python train.py --num_hidden_layers=15 --num_attention_heads=9 --init_std_down=0.00535 --warmup_steps=249 --schedule="cos"
Each number is 500 + 25 x the weight over its row's rms, rounded and kept within 0 to 999. Layers, rows and columns count from 0. Numbers have three digits each. The size before them is the row's rms in percent of the matrix's.

# layer 4 MLP up, 512x192, rms 0.0448, rows 292-340, columns 0-95
093:469497485538470443512486502525462529478521502511500475481531505506506526493511517490505520508535453495498539498516495489526515468517510542512537483497513502528482520521547537475472444494509518575481518507468499510487515463514474486507487482506496469495493455502497469510503518510494468490
097:473464441499467504473523484516535485506528489491509506489546502515498506510492478471471461486483505517508501478536459462467513488460482464489472536485501509500497482526473474505544476490539529513503521476505482468509548499526543515465466493460490529525484519461503497510512510484488521479
101:527497494482529468530449513531495484531471537512509513490525495508501461487468475476534449531465518514545510533531496496477485513460517452450502469487530493515517492511505466501524536515502505481531528464474483533534504503526473492544565534532487530464462527479518499502495521548530534478
103:527485514487496486505503500512508562465499500514488492500490524482514548490506530478491501491529561522546455488492533492476517515510517533524473514468490491497517531497491486515546467511489444520477560493465485580462501490509497519498478487481512498464504470498474520484542499456455533492
103:480503483539489497507523472505499485497500502487522444499489533500471531526490489503502499471449495487540524482491496500498512485503513502519538511473471473482513534486503499500489477508530489488528494510521505518564517524499475471472486518530485478501489460501501510511473458455457520518
099:483541510529514482488531509497486467473483452425497493524470507524514493472519520468514439471496485505526487492545534480513527496501515529487492501496485507492464492477479507504505483532549464493497490466500502463531483463491492504512513493516526497446546547475528504515483497509493545554
088:461471480500530469561493479473451514499480490525490518476517508525527537507523540521532538521495482497457513482516456504504527499472493515447516510515479512512506504499497495492510454515473509486473511539485480469501464527443481473511472521492453454488543498487509493509501514471503467501
101:454540478475524544508495495480499514477496485482533499481506497500507463534521534476519514523485538511465540495441514517510481530492499508542486504506518490498475450508510478498506502529496486444510533478470525463509502500507491530484525487457494517509473497481497453479525483526460468522
105:538498482492529420484492496549488468484483481481546493480448526534460458489510498465487556487514489515534562481489484506537521517486529489524490511456512538486524555524456502512523516559503515462521482502525553505533540488538515524505531481491509469519514484485518545552478515498539531490
102:518482512517449562511500497512519494506513499540512510509504522453496493472453453480548489482465488499442472508514452477488459538511483538482481471555457498482486522495509530499476507484470512524462493507501452510462494509533481510476504506479505529514512517523507532504459520527480536509
096:456543486483485492487494515494519500497523529494520499512508473480462521498512504483485514503509509516472508477547525486536504494441478449493492509459524548479530506507526538525509533520474498538511506554533525491531504475550503435496484466513515504550499500532514489508488472503463526495
098:533503485469518501491508517487512463496521511514496467527524521440463525483528460511494530519476491517498471473519475494523516494489481510446538487497511497525502520494513483498536505481516468497455520505452535499513452510527504491549531465485505504507470496510530469499482487536481479491
098:504485505481472509513511477501486473470509511461472493446479484452534492533474495494502533486463502442495519483473525536485522542512487530498489519483480466477503512520498477483502506508530469501496516531512539468557489514500527524497528482465501493460481529522483526554502518515457476518
094:496543498481462476482473482483509495523502489546493518508526473499515487501489519507532528567460459520463534488489436511528523494548496471506496514465480500503513501500462520510484533512537554481516457464519496544500512502488455554480467503496482534508511504516505489467467507505490488501
102:466530490524505519533482496474491486468465538446516524486495504490479500504523495477504524517462505483456529473519489494455478543503509525470514539503528483410500518530483531462477489519542523499493463549555473495533455512482485467480507461492540512498510502514506482494487473520529543524
105:510545508500517514535472487490465510489503519475473512469516430494515533532515473486528517506446488532524503460520527485488551513524479506492428523493530486508500501511484501507495489487509513536517460477476490522530527461459518522510446496511524530536517527549528519483514469461517448513
096:534472477506536509544484484474517544475481494494480500511496506469465485479477484541510533463496485524462506482491536498478452510532500504504456484474498440527515510549460442520504561483469505500522465496499488472500516476458514471484488506501546474466490483484496508485508506537509505507
094:481513519491497515504527491524487517478499492470516503509521498492483515504516480477500503463510531517512511539491478513437539517520516456503545495529491549482505486487447497481520494514483469532496433520502471533521453516511532483507479493525462495447460509475517501503556539498513522496
092:518459507470499479485505526492524497432437534502537499511467530468520509478504504482471524535500514516521497522466512556474502497535493524465554520533519500515497492492468504504538474468502508548480496504511484527503456553497508496533494504500519508513492496542506486479539477553510538520
099:451491473493516524500511515521506507473477480550465537499493551565506458519536477475509490475476485502491530461496469477484492495477502487514505489493457486476510469526504483508463550461464489505447527520504471538506462510498505452491510543443500534532517554485517523508506502444511497488
099:498515525553497517520516499464488520482493478502516514506542501503483469532485491484462513489489500471504501524526490448484497461510475507523477499495521467491524511454496468489495483473520555515482505452524511475570537472480512459512550508451491470514524490531492476525524454489517528462
100:476482466485493508498550454460467520526483548497470502521522485503502493496544513524478488456515501488516520496508543491497457527540464490499481499473476478486527504510502479489525482515522527514516466491480496492492525451516438465459526520495479515517471511452545470522473478525508514526
095:516503497501500493530445463503494478494484486483481525519503492536443530513471563513470482522567504525463513455516521516513461524498496521535521444507477504490505516501460506499488493502464512534519500486484488494511521498488475515510449512501488520494483495516523501498453529506493535491
097:485505494487504482498474494505523495503484518516513503481516539538468467489480513507537507486491550508507506509511535546505521521529505464483475489520522457477492503532505477485510489496482521534507457474500502486501468497498490518460472506544482552507486484480487498414534531491516519505
099:505507520502495515551522473484513554487478529497510466501499480509496530522438497492491485535496478470499504527487529487501444515514523476548492492506501463503485494469533460490578481480500511520490466513500464517524486551529508472520511484461485488502540480483508518496487493468498498507
100:488472466524473533467505483486516523465462486514505493476511481498525521490510509483490518479497461484531463513495534504555539488538536497473518486501459531501515479484546457475508500546456497465546516506521480450501517490529475457494547529528494486501481508461489469525512481498505520482
106:525500508481510490493503504503478516500519496455507564489499522462506518494491485445474501491501514506500482539514512476450523517508492500489515535467496538551532547451542494492507473535538483510529507536460539478469484565515514458490502483528513501462480488476465501507525481437513464497
096:480522500541528503547471507533544524503541479495490535490525456475521486507495497502509492560524510494496459467508542530508523503488472480475465515490502544530527516511467505453488513479525533519500476523487515475544501460516487511501537507469495491489531529488486519490526501488560544465
101:509466508486521457496459492508531499495492488511508523506542555483483487483526510511497481479517476499475479512509519495531461539491495489466467527459540507519518551507516448457513497532512530484513457522480491518492505502504452449463536505504527488485522489494521491534480480500561493514
102:472470460510517507508546466520480467504451472472535500508483563466484503516519479495527506524479516459500508489471499528488520468501498522529528523467499480471527536519524516521480456490491477542460507505496519509507510524533459472516527516504518469491533524495540444491511519497480444499
094:483458505530526466513544472500490518468480528503517494540484530453514483525519464517506511517483505523541507525490480480487470468510553457492461504546479495507481441486569461485499490517529469542503517527503479515492493507500539505498462497503520557506530488458537542476527486510484468489
102:503502495501477517520500457542484484498469506502473514493501431493542488472477502459495474510483507447482510534499463544490502498530491461512464525510508463478551543504477485540515552499481486470461488508479481501496483539437471496527472474485504509551469493499510532474486493533470496491
099:491474495480524522524510517496544488500495489494509490525526515492526474501524492521498488530505500503541509500464501514493523487517515499515486534516481484532494470524477492489581492494480489492472481504515532492514489511484490564479502543513479502517496466511487524502539492486528543485
097:518471499467505528483492458526504476532526504475521462461498543463429461485489512510474493473468530499536473494505531535494516459515465489524502495517508515534503515485478492518473533533478497525502491519479483468496503469508564521487466502510501529513534517493513517481506549515493541470
099:454480500454460500523518506514464487489491472521514480492517517519474461479472497528529484468493548468521494506532509470478469506540461493442481517531494483537529507506445509481484503456502487520494514539478514485486495434474512460459530473492551479483539495502440464506492550493506499471
103:473487483448533522503516511551530519466515487517496493494522509483506489485514522541470505502500509543486457513478505476520443484500496524500501505480494476477491517501492517501533528498508481535466478492499465512435491498454503505533489528454479545506501447487530498482448489514502499511
092:498540552506456504499478474495534508474498491500536474534462495486537528506535471494482490502442476543488437517492490475551461487480493501504492468490450507495531500498476493520479510486468490506502486453475491538464517533526519533493523532477452467515514461456525531462487485534464493492
092:465521451477498495530518520539519499572497465493478450486509475508468493510527452513499527502534483517534493509493490498545492510487483470477480490490516517442488483513478471503510524490540510468490497525509516521481509509546525489475477524530527523529455502498528493518448512484514516523
097:481531529508491536526497563497451505515485517502533463526465508510516502545517529462496508467472496498534516506534454464469508487514558486512527507470515477502506509515524530517512462461468515511489515485546541526530533532532526514486487515529522453472503501489461500519504479535499551521
103:461521487513493467499487520461476515538498512520479532493487462494507520460459524469500487523442506482487497497485508549499512471502514502507494551438528472526540528521500518543501519500482513519510516471546506514518473547510486454485470489501459483463497504484499525485524460527528451519
101:514501478548483462520504516465495519494454494508481460463484522542540499511469528524547507556508462494492486513521489498494496522564498456488484483484500490504435474517499529495494502485480479517508507475454518435548532452488485483482479452495469497512470555456527533475490485510509495483
100:475476537471463487487472516478526475478480519490483500493456569488511512468466448481513468469483484492527517498493506533512543492513497496514526521513535532490555498501539493518526470470480512475508574478507492519531484471477484456470513506514494530533480514520479535496526514489516480475
105:509550516512494536520494540507494549568508472493504486462517509534482517537494547484486511506494527537499494480450498486493504516468504475499520499499449515519464525459499479529499477540516460495499505503467480530453515512492482515520500503485553469491537484465456489478494495558515535488
103:514557449524515480486531467486525483488541495508527508543474503462511511478485482491496476497456493538506529478498511460500498507505493537457467506530513508560528501555522546508518497466561487490539533504484556516532489484491507516522477496451465530514494496523516493490476499482491472471
097:484512521493489466470471488513499492490543524546466481517487487531499531463514513528507489509484500524534552458459498511440484492525536527532495472546476527501495479484465464532466492522519510488528529489476500530481490507495491511482469521490512481497503505505519491533525489477468481494
103:485498556498509478500510478531515484535533484505472502488501515504558482510497528522553490480534481533482465535476525498507493492526472444513435532479497430474511537540475525514515521500527533485539489510518472529475480501489461518533495485466552487491521518485519469518502515497457540472
098:466511486525465504562535532512492477476460537491480544514527521511525482478467496482493475482543458496490496520475505525515502539474426509514482483497517490514533521502500532494507549493518484493454511512520491495495487438493517481529481521503538498474476471474490511538558497490479482442
098:536492514506502498533552525536520488465502522503504472506505492484480508537509502471520512500484510514525437457541476531491529538523545468539500543508512479495501529492523519458499473459503465498509474509482559536520516490499494531536510453470521516492502483504538498487515521516504527510
097:501502493494540493494506517494543508472492508504521487491507468535533512495507513492522543483482498516474525517507517497505463570488483465488469468545494500532522496499506495502462518524499519541460507498480520523505497471491500517503517516490457458524517515502481459471467548514510455515
# layer 4 MLP down (transposed), 512x192, rms 0.0323, rows 292-339, columns 0-95
096:484496476499477536487459472504516470529524492477485499486512476506496486517486505550499449500511501509491482476476470488478521513508522513483471535534536504539476510532537464488460482530494495533506491556496539535509549506453523504534505491472484501477505544505534520515536467520512517488
101:516516515502496498514480515501548463508516484481445513501480459526455516514493512501481518472476550502492509486539511531518520528520514526473495520515448499505506513518472506506486491490444483473497524463479501494492525470490508529526536514510539499474500467482483492502463504484493470475
097:495509505510487511517480488505514504511549513537507495464507500493435511509475520478469523492523488485483451486512470505505477498507499475529515474479429479464507460524504530532473515492492484481466522531475499507527522483470522466484527526514479474488477522514528544529486495548508527513
095:523486522492490473514504470505528542525492484508495497493470517502486510487500546495446478531513506514513485396506569496498505568462508495495525496443499523478472536473498511473518470517495492475489524509461466543465522516491492516525496454509528492497505511496510501515503496483471489493
105:508445485498548505485526504507467487522496501517468519474512502467507512532447496488525514511495498520486521435520469532523500475483518505464483505480494522496522522439480500484480514491507479491511474525474523497513507510546514484541508482536523506491528510506444509493530473554471500496
099:531474523539491472525490499523520501480480551517425454503536520529481510485543509483491476547505500504541473559485517486490504473470516477474471499519514500546474491503524491488510480512473496453473486489498552493510500474487538527459494478511502514536489511559516507501499507489530493472
088:511498545474552493494572514502502488495515529520507517460552504503491466517521508487508487466498493506561454428520530472503505497511514516544485494454521513503489491440469519509550499522497509519477506530496498462495492473520478459496479463471567534467443516518466500469505513497482529478
103:496516515510486487545501528477494474493526527516501474531496486516533490492482530476483507480541449471492517497487519480494458493490546470466496492508489483502460493530463514489477456536419514517499508491460502478484519537465508510507488548484517509505495536548453472537496493473499486534
103:519469469501502494526502496506503514531465547526534451497497470506522509536486525546433523509514499527493501495495513464558500506490529497489533495486512477437489498513507524530493495511488503479492519461475481518580500487503478566513505461509494514536541477489544546502446533477433527463
100:478543483501496501540497522508512495503496507492497509490533508482465535541462429482483521511501498498528470466467475496520508541531512496505543534524477479535511481533501487493488470466465473512529534480494548493506475503512500464508496512498537481484483493516479541524464503459499473508
099:526529455532525509528429474545521498522497495547542502479509464501521471504464502521532522514474474482457503520497475496491481477507535541499545465529449519471521479557513498479547546529492521497544444502476480499585479504479512502473519480539479461474479473528522506523485506454514529481
101:528484495524463521505474432511520515483513467522441476512515554497503514433445512465505503461497521506501513447506486487537510506484529480490509481501500496503516530519504519493504509473485510502513488504512482527495470478518494487511494545504481506520485490508530474502481498497503518471
095:536541542541491498494446497507510487493462507532509505549537534497482506467519524494490481484480509505518491559522510497503488505458498492525534472510538488486476515472513488514480474512466513485504471497492467541478479492518526480489457588490491553527512462490473497479496503507499517476
093:504468495486487479494521526516481459514469513555484511503490457475463456482482531516538493527501461451482499508533521529489471450511485452544473444493511472480545533525503501488516498510501506518514429462475490529504441502539466483510481483507549485491495526503484550496500531523521495454
099:501497526450502465504504496494492525503499502494515451507501512488522447464505483492522490517546508471507470473469489494491494470500522555491527483506481514519521525507531489524482507476490457437486512562524494498482462550482519494455503504471487516514478541491522491497509569519524512514
102:526492507521533555497482504490472507492468484467501484504559503489500512511534540523448501502456534514519531447533531504525525512489490493519565522528472497505442504439518529456484485469511479480501527488473527542554527526486469485522500528491537553521477483478541514552503503536505479485
093:494509515532522501499501477509501492485515513433525522496505536547501482477495508527523490461453505528474449494505475517525513546454503494493463495497493515491485544461509489456445481491466498482513503500503519495465527459479473544516483510515472511482526494483472507508517531497470505501
096:477495514505554477468505491492520501510463551461527533481543492492480490523501506490491526494492451499538466466508535502489489503450491533543512492508503470504477513511502550484476489493494537511545460517528515493474489495479564456472519488518508527497481526543514490495478508532466487512
090:512532505477497492485505494526490502469522495513520509473508459490503505497502480513544508510515517520489533498483479522497529475501520482451522504523482519509505491498468476430497517459530550488509476504522521494537518557471495495500536499528466497496499492560503531499472498460506529478
102:451507519509522479483490457491472453534533466545542520512511512502496426505527487498481492470475459470527485472539468513491511539514505447535500476511486510515490519503452513485496514491504521512453544520476498464506494470534499507495485514490454545516506487505503471514501464503481507522
100:508481553520483533544466513470497491527471436518499479501525507483528486504462505487503549508489449490420517471506502506466525475481499506520479522500514503480510510493494507510513511481545503490463542481497540514548501509481504488498510530456472523524520475522495471494538491495507495502
098:495502503520489500469488509515529466489513505555520504504496487489530545440484506558500505490523496501428497442461471537529512536499512515503517503504498530515489490529508515506483512477526524507470502487525447497513521510499576500519489505528445512477453514522517466471460522511530465524
091:520510452490475464510475478490479470522495481542497509476489464465506494469454470491515523514487498492501530505489465521492476511516483520472524469539440497487545465547515480470472509529524518493504501496525501440508515509498500518478519481550526480477504486543534488462503523525498512511
103:541531532539494516483488490479472483454487486535490486432474542542483457490493520478530443526492527497523494498524491473523487501477515500524473504478485481497509537497521535527485518440507516521526501498523479489496485479458504475491477530511477498523504448516516479546465495488477544531
102:513513472522550493505552512518461505515514513510447491532473510504487465475481513518505518498469478476499483514508496555462445518503499513510555504507519483485500526473531503472560535508475479530493493511476517524488513490482497484489470519501519534532482544486464536501494504519516494524
095:476508520505533455467471495522508486511513500533453523483496506501513482493511434515523500484546511483465494544496494521519515487526530484484497543546483482493493494560474491511516481496525510496513494518505526480506514514501509503501470490516452472517589472500501453545475520532533528458
102:523467511528533495473511479494450529487512536473514515531466522479497518500510488509477488542514503521515493478502451447500458493486457525491509506497484481511534547510486487477495486523504459493524500527464509525502484478480514482505525498496514485470477520499516511489503490421466493479
094:486485508496521490497461475501496473494547526482493501492551474489471511472479534534465519459477477515476445530522505482470477520473463481524481494466540500464495487497497488497498497507474517501478469478511542499468493474490547483516512516446512540526503480500465484469539511451509500475
102:486497487478521485529492502527491486491540505458484530540499515502534510519510476523513553489496497510531503508495496548483498559516498496483513474509489508478494455458513530458546511493496507471506476501458522481526551544487549561489509458505480514499480459530497501538492459473484520480
104:468523534484531501522506515484474528531495518470525550500501485525492513514502477520488568516532502530492501466475504506535484460547501489536523509506518516525510504450557489510533470483500475498547523537512546499477534530468507510446436467445505485485539502504479481504521495497479507546
092:509492473517484486520431517487510508540458515514518455467519462470503491487488527552541479530530491530464510483509478558506533495515444494481497492552477481458512528539500499511497527484522532486489506511478497490529520516536496552494529529507539489532492463516521526514479498512526505495
103:489491499500514513555490506481471476511507490482547491472455500505503503502507475531521509524527510513513484523494483557492543545468523422515485552493490501505537477530498490535494487449508488489482499511500555529498522510473498527519512565472505516559479486430528488505531512474500460527
097:500503471473498492523561517502486510521517498545527488506530469497496509532479482508509498508487512515477489528522478502482465501527468528484488491525500513489497518506531457492433511506510479503496513496494518472501536552500510485477537470468482498469521497507519531505528524487508531503
096:506482471486531502530477511499506511483521532555460528473485511466517517523482479484517462484476518470484500472497531527520483512489524511514465523528535497481531492524484521497482508514492487476470465513503575513478512467475482515547511501530532482488480499533493484524532497486481452463
099:497527511484502490515526474455514484523511502479521459491525469490529518494514493477483518499464479471534501452490492492526481500498513442499476529500465510491541532504466518514537510517473512482476544484457542460517505485472522492465494479459482556501516510507556523532547537503481517499
101:516522529508534512506495487513492505456512508493498540493515469456514528517497507538469512490514489529493483463492547451515512511477513449482455516491503508496496503475493526510524512492514472513438468530467478500504518489431501492515529505484500500520500466492537517464465465448523477542
093:508519512529536478456528517495490489453500490535468479550469494513473465508488531479533503543533526487505534498471476536519532504513503473542496463487501497477527494525496519508519513492506522494475519533526490488557455533498485498492485495480530455500506509454501496544503511496476484507
097:531472480500467515540430573491551509521497501520510464525496528510507512528479496515501516479543522485524513507520496517490496503498480496481493465522496506554530527506508489511541508506560482498433472477503460522518502525504499469506538488528492535522461487448440485543493497514518514491
097:440487514523534452518456495491478505500503483512501488504480548552512487513478486441486522514466505493496528508498466529481519507452549477498494522518541497556497486480489522493521488491502523511520518504508503486498513496499491451488509495483554478513450493478508455503507493475499515486
095:521489510534466533507498501484492490511475547491556511534492465490544463530508518510507506526534478496494499582499507431517504514483498478489493537497500532505502485465495522492477494480488526527476544491498524562487510478518478539500486563456510490502517552511497506478478495473478512483
107:452493549484514505499506466540537460482500495472500504503489547545500485521496526563531547491516499466550525524459509471487493485470504503522484515509516488524517497506486521505481515498487482526485509514510476528487462492544476495513522482481501510496527515475518494511498498510510483496
104:526493480492517526552510488526520497515505519488487443546502504489492483496505475512552497526504497467500535512474552508457491536524497504495494508518534549511520513511506501463541516488495458433462517535474449531511522491492493511488526459488498510510509506491479522454509467508495529487
108:501483560481496504514491531508474522530480444518476529484514487502510485495511470475513496491543537505529529505459535496522490527464531496469505516504504541493537466507511477480488477530502498493507521520522480524471539472475492531499502525473535461486494546484500475472518510514495503502
103:550453506451521485502498489481516510500471538500508515503500487542535500492522496471514491479496503471495553487497500446515507522532458529459493526533498527511490518500544482506511498506484520530534547508483559502469494485475515535487509445443505515489468486472492527531491491437453465495
103:482446513477535527504484490423491539493527439512532524506521536510460455489479515492513488484521474505507485475492521476505464526457514472477519480474511472520487491518512498495472468513551536501503471536499507504499451461492498546523506542474525504507518511507518477483491538542424513476
107:504495486501518481530429451519512541491506475543502475488486524499518492496501471504518493513548534495511495500499512483471527425547514466508478526495511442465518489492490500524511494486520501478490453499496505578495517524501453513524476464525536492528483491507506514510519535454523530466
101:476492478475549519551543519499558498526513540470510504466519484448509499509498495513431482485512504516421491542488475507487533489472470460450535481475493482512496505481483544527523533475500483504521486474501535539491495465500496510473509444486499474468529471453469509532506516520484512523
097:456495481464495485532481509566505484445558491566521534540496464569487512486533506439514532494510502491509530509493474485542513500495521494485524484474488482522484503526478477496504497511470520518532500511499488507506504542489497525512516460508516541471493493476505463504515507498500538459
# layer 4 MLP gate, 512x192, rms 0.047, rows 293-340, columns 0-95
095:484520518484500477512536483483507498474519495517505484508494504480477532503500486513515483535543505528469498483488454538463516525526485473521528474562474530526500461519523469507476539475492480502461548491479476518498490511473536546492477529466500528479457532474482526499533497500495466503
099:535492518494512497480469472472514466467490481469530487551488503467468444543490530504498478472510519514516477523519533473467537510513526490492482511514542498542488501523523495473465462472550495540548502520498512485518519488496479485505457540488566489552478473495524532513509483478517495535
101:507450482496530518498520474470495486496551504458472547483541512516473480518499500501478497467566546472509544434475468466507487507507472502492497509510485494543469528524514533517490511508525508516470510525523523525504504544471503481452504465467524518504471553499480517509523503457522506541
097:485499525481513479535470510482509532501493541528543512487496498494485542519462456495498472524477534488513513481491470467465516542494480463519502464480521565482514508486491492472540487470491470494510506506479496489470482475480517499499468524483477546482500518491503501472520535465483478480
089:505528552515455500547519507492534512490483544499512493495474434530554498467473484526542506513519471496491475524517501481515533514499523521489469515509506496536510481527529465497514496474453496474492472500526504500527467492518508492500489512466466539456484509469508495477502482477547461496
088:483559543486543466525524476516469498485512491502513494477477500481491504472515504506467479473576494493554493504519527483477517511489467462525518507494487546520498507539480484514504512547510506501482527490537518475500465494556525529466511523511530550538498532548528489491497526486492516531
107:509526524487460508542495468506502491542504459515498484543531501553542485482484469535551516509549494511493482499549493469527468500476490489490505513463462513544496528525505499511505500505491525538514485454513525533515464477512509496483492506482464518514488515511537505469509499545448526503
098:500459472471477542508494487529524446493486515503517512469468497483457502453487507521450500535513528493472493525515550504484521489483545479502503515534478491495509486499526520530547471499540453523495499469523527488513514523503520479555543463487502544478476494514484502501504501522472495459
099:497543487551485493462523508492492451517458512492502516502445507523529500460514535480491514461498557491499509509574502506484505541534539514476478494496528487476483502500516493485487463511476478492512455546467508493474540467466522452467507494508499492511478504532511498512452499507502488516
084:499542515518552488497480485479492511499494509507489472494503510508496471517509495478463528455499507447535541511510473515503476502483492529531486531495510498515496510520520547514477515519506485502490494492550517519507498514504514461506492530542544504485484463508489521475493441502512506518
099:497522519461472522465528530513502521507508510520517498460525511467492498500499490476469500516504493503488503503528507446472500571472497482415476558471507531521451495491546469496517425502486470496507515511481520517486485479492528455507522523491516500503520508525496551535508517463511487476
094:508482545525505524476539517477554497514484539501543532523512520521538496526539472504540526457490529496465505523524514515544489509411509515504548530516461470541500463515513469500494528463483502502469496505529522504501506496548490513475483489503516493470502511533468510482498513482502512467
099:473477519474518510494510517531495503520501461533500507483505478486504523495478493521474458438512528489504543491542507499546544504505493539498523526490510515483522560526499515502505499495497516497491487544543495481502522481490461484471504511494493497504509525512556497558486502487480487498
107:508501457456518500459524461501505511502519500524539513480467529520508504532497501483497476499527454482506509507492479471500480543534469546504533497493514465529471500467516557449486480497543478484494506485530470507521505499509538534467486462482523505475478524506510557484491483443467523523
101:532449506525491537504520505528508483494483501471527504492483535497514531496548484528489488477442537533513481468508509474494496546508510478509535515521472518499496516464445481453473517507524503496545517464482482502446489547475494548498502457499537488537490495519476500518527531511467501500
093:524533510524468517494526498497498484457429481499470487517498473502544474520514495521485488489538462510476518471457533466517547531467482509526520478528478492529471469518517503503528522529522487480482525487483544489471507501501463542482539516509498487481521504509505476556480535459521508489
099:523527499472543460539510468431492514493486463513495499480494505487422536487553495512464539504534474521505514474508525484519494515549488535502532522462509496494496526537536504458454450553515513471466544498445545488506513446496536525524509502495530517498504475510515524501522451530503490487
089:544522499464512484499533481508508506487500507470532518527496483503501543511517483481493495523524498512523473491500441529466488502496528524506485497516476510550464506508498472506505492472492473492479482484474551488528533455510472510485553503472469484472542457528473491494513542503507524454
095:480485488496548519506471517483443475494530552478456518504496499480474460532513488540499539529518507511532520460498504518538535512500497503487523501489516511479461511485467524449525495504481520493495510518465544478491524508473498499487468495469541488487488478512456489513485486523495486487
098:523500488518495453482513512513553483481521489495453542544544463506521508526468523470537506483506477466465491487556508487466519511537449554461520494513500528494500485489500473493543523497529448510534499515507524451501530531471476512493482475490539457497500524510472521498510458509503513514
097:546462527520509470472477487526463492470479490476537540497499515497511468537508541496488509487506481507554523491486520499461508508477468540523488473530497466488519527487538491501493525450529458525504529506504483525466448480479461498489494486470515464481476498475491481511511513490472515521
085:484509528484516535510512468535467475468510483515477469460531495489467522490470505475474456489481476514478525511514516488499527507504496491517488518515538472554499554504524501514495460477497545493505473480493507502480477490489477466511501510495477582571544488514528486522511515501527480535
101:502449512480508459466470481483497534505525508498504493503516494532548507519493488485526491498488460518490532495504451525510489483497495525500477453561476495505532470448502498477485530464487525464507478482479511493467519493464481496532524518480495489572502514499500537463475513555479473484
097:506474476500513506498471521530492548496497490492468489477491504506500530481505466472484480474516508524518510493532481513512506510478515477513494493531456501494487465543467482537521458470539494493498513531487513481460507532523485526514538479479500511531544483530523515475499532494484482457
091:509504457535537504466512472527494511501511494517487539479474481526480523471499474534470524498533491512502498438533535526445538518500498511532473492514472474515445512504483490480482512511493506529518501471450509460465509525476511536522517498467519527542478505471532490488531506507491506495
106:528515530476497468508509465524510537461513498475482551527513479480457482475519495479514524459519515509539510483495529526487474521534530508469507497516542476525470551489495512485521507506554473525508512515458447555524499516504522515518502543502478483498495513540494542524511516511500503520
094:497479531503515487469507495535463547487535501541506489549452440493511541455473528496540552480488455543476489496499498459497529459495495489467512512505449471554487473482498502521510508502478473506509521498502470504505506531513538490489524541490518509451521487493513525521508516548485526504
101:480475480533494467467511508488530533509523488535466526479473495502478478484453504497493564496549510503501536526482498466484489504456448521461469531538489525475528502489496514480525500489517506520556549547468488475502469557467474472520475506498495458454484519513479505521468529488481497486
100:475510496512459490474497447499542497500490534493495468468531518517549523466465464472482515511510508486517498533499461481484480525489471483471491489497486523487537522502511511457523447494505505528497527486476534481519477500479498505483514504481491544524497535539518557510534473492451508476
088:500501510479489469452511536541506527476512515522474480503521533520518535465514516500502499467481497482535517465484482458479527499522520520533513489516478480513506539464512476498493489462454440527492502449512543553475481521514485476514517531456463517478485486464490502511518517482478492453
101:532502498512495492539555442464535508501540509506540525497516500484500488519523490466505500530525542495491537520477470531477470495502454517475493529514467528526482472490491517484511479515488456480487500506441461498517453515542498531492502486526504474505482482502478566484486483509497448497
088:527512542576511510533530508487527522465448478518492472536488478520498523491533501552468512530494525544524477518506530513517472501492517519452467548500485482488487518509543516522529502510517480557452466511479484512498487482492476448504501496516474538524529507475519503493465538484514507538
102:550503482483464490499542524509516525475488478488493501513559488507497458510509497533498496528495532480514479498512503477477511524497507511508513495518473501505545524451522492450532488492525434490497532492494490466487490547520493476534462497543542483515531525440508541512480491494472533497
104:534545525495488488475501537462527497525481473497535499490517540477498464467458531501529483499483525513495469510528486468491493523487487499475532500514505522487488553531563494500479488526495492462476444480483506438538502482535491518475509493477519490519509551551542530538501486549507480472
105:453476480547428436519488519478506510518435483479517501486465480530525516482430513474492517496483509535531530488484473484486501539507459514510460511476518514489481497474486540496484501487527500489521518499538528507544510519466460496504463486454487483491540520489483476519473481520472455489
090:450497510524501493529501515501499526499557510500502459497505510439481495507453539536519483527483500523508486511525483486480500509498464521466505503465499483491464470542452474536457482524507486455512439490518495473512517512479474474488492499491453504492524494500467490457489543490515528500
101:489540526481496507483541544513502509476515484541524495488522506530520530491467499503549503455457504476471517493512479493488493523505490508521506479550511528499519523479488523543508464476481524489505507504484511517520503435457482470477539504516513508467503498534476494509486496506472477516
104:522475455503482504459524480504526527549497505482489496484476523493536493489503489515496514479493484545501501483479504480495505527514491535555474479519493531479469470496522511455542525478517522445502510541497540511466525519481496506475526475539486516530561521491510525506486475481513511507
100:524486488451454509495529479498503515497472518469497489455512525507459519515480476472517467511511526514505525446494512436477470546534516520485502516522506551472516535509537477493483458535504464485490540516492496522459494479500500537491516465474506501531568514465510509533508553506512494455
106:492505555500478482527550475498527453508504495499462537475482526538486462496470477483499481506481509511556505489480499511468476466509504476488499530468503524474517507523466492523468513522469479519523509450487477517510524483543487488527462510501502489480512524506511515492546475502484502486
099:520478469493461493520550476501503505527534479465474490476499482516494467456483503484535495530484447533511532504507508495513538481499491482467488526493461454533549501464520462496493528490543490510527480506474517456519490490495478462509538518517494536456584520508484509496524523531504490464
107:519458480518445496448481526515503510560457517490483537494522490503465507526483485497464524464461514508464531485519485528479480499527485559500504486502495468492535541520544519476522491520490468473545519534454531480477509514520488456463496509477501428501483490483533498505470528505537506471
089:493480532447464500484541501487542516504503547490466499493498511522538459465530520502533512474500534477480534483465483521490488483479471514436472530517486509514446492465465507493498500489476487546507510477518498490492544519471502487491503484478479535489479515508464532491495515478485488505
103:497483515470556501530474488468470519509509507499465477545502480520510494479487488563529516500539538530461507499498533524469543469476483483499538526482509492513507501538499496526498492460483547472490503517466516501468493466485518499486453523521487508467447538533508495519485525522518506552
103:486509478538465485490486463469519451520500488501509510495507519535493466456466472468505499506507521505499503517512498501502499521501473520515498493483491504510477513521533561456513498513499481526516490482468507436486519529536483508516480463501499479448494510501499494516506450472560472429
102:490491502529503509492504495510487502494489544484498470489489477522513464510500504492486454525504516551513533505495476513494503485457508485468453494498491548534533545539499535505512476516502476543534528480489466496453519550481502472441507499551498503521516472528482500526491560515504466522
101:535484503505485493509513483518517492509505484523448500496513553508513480483524533496476441513513533467536513459445491491550496508481477522504520473466471492501508548513513510472483485526505469543497502523511511441525481517477465473464465525505501443529470499507486529529487480492511473506
090:529496500505532501469485535455501471465494503476512540513518524497506473500478525482488474526502484469538522502514492505486535514529467497526498499476520516548502586521489512518506502523531449529503462449512524515505506484485482527505461509501503536515459533502493478469465515546509492523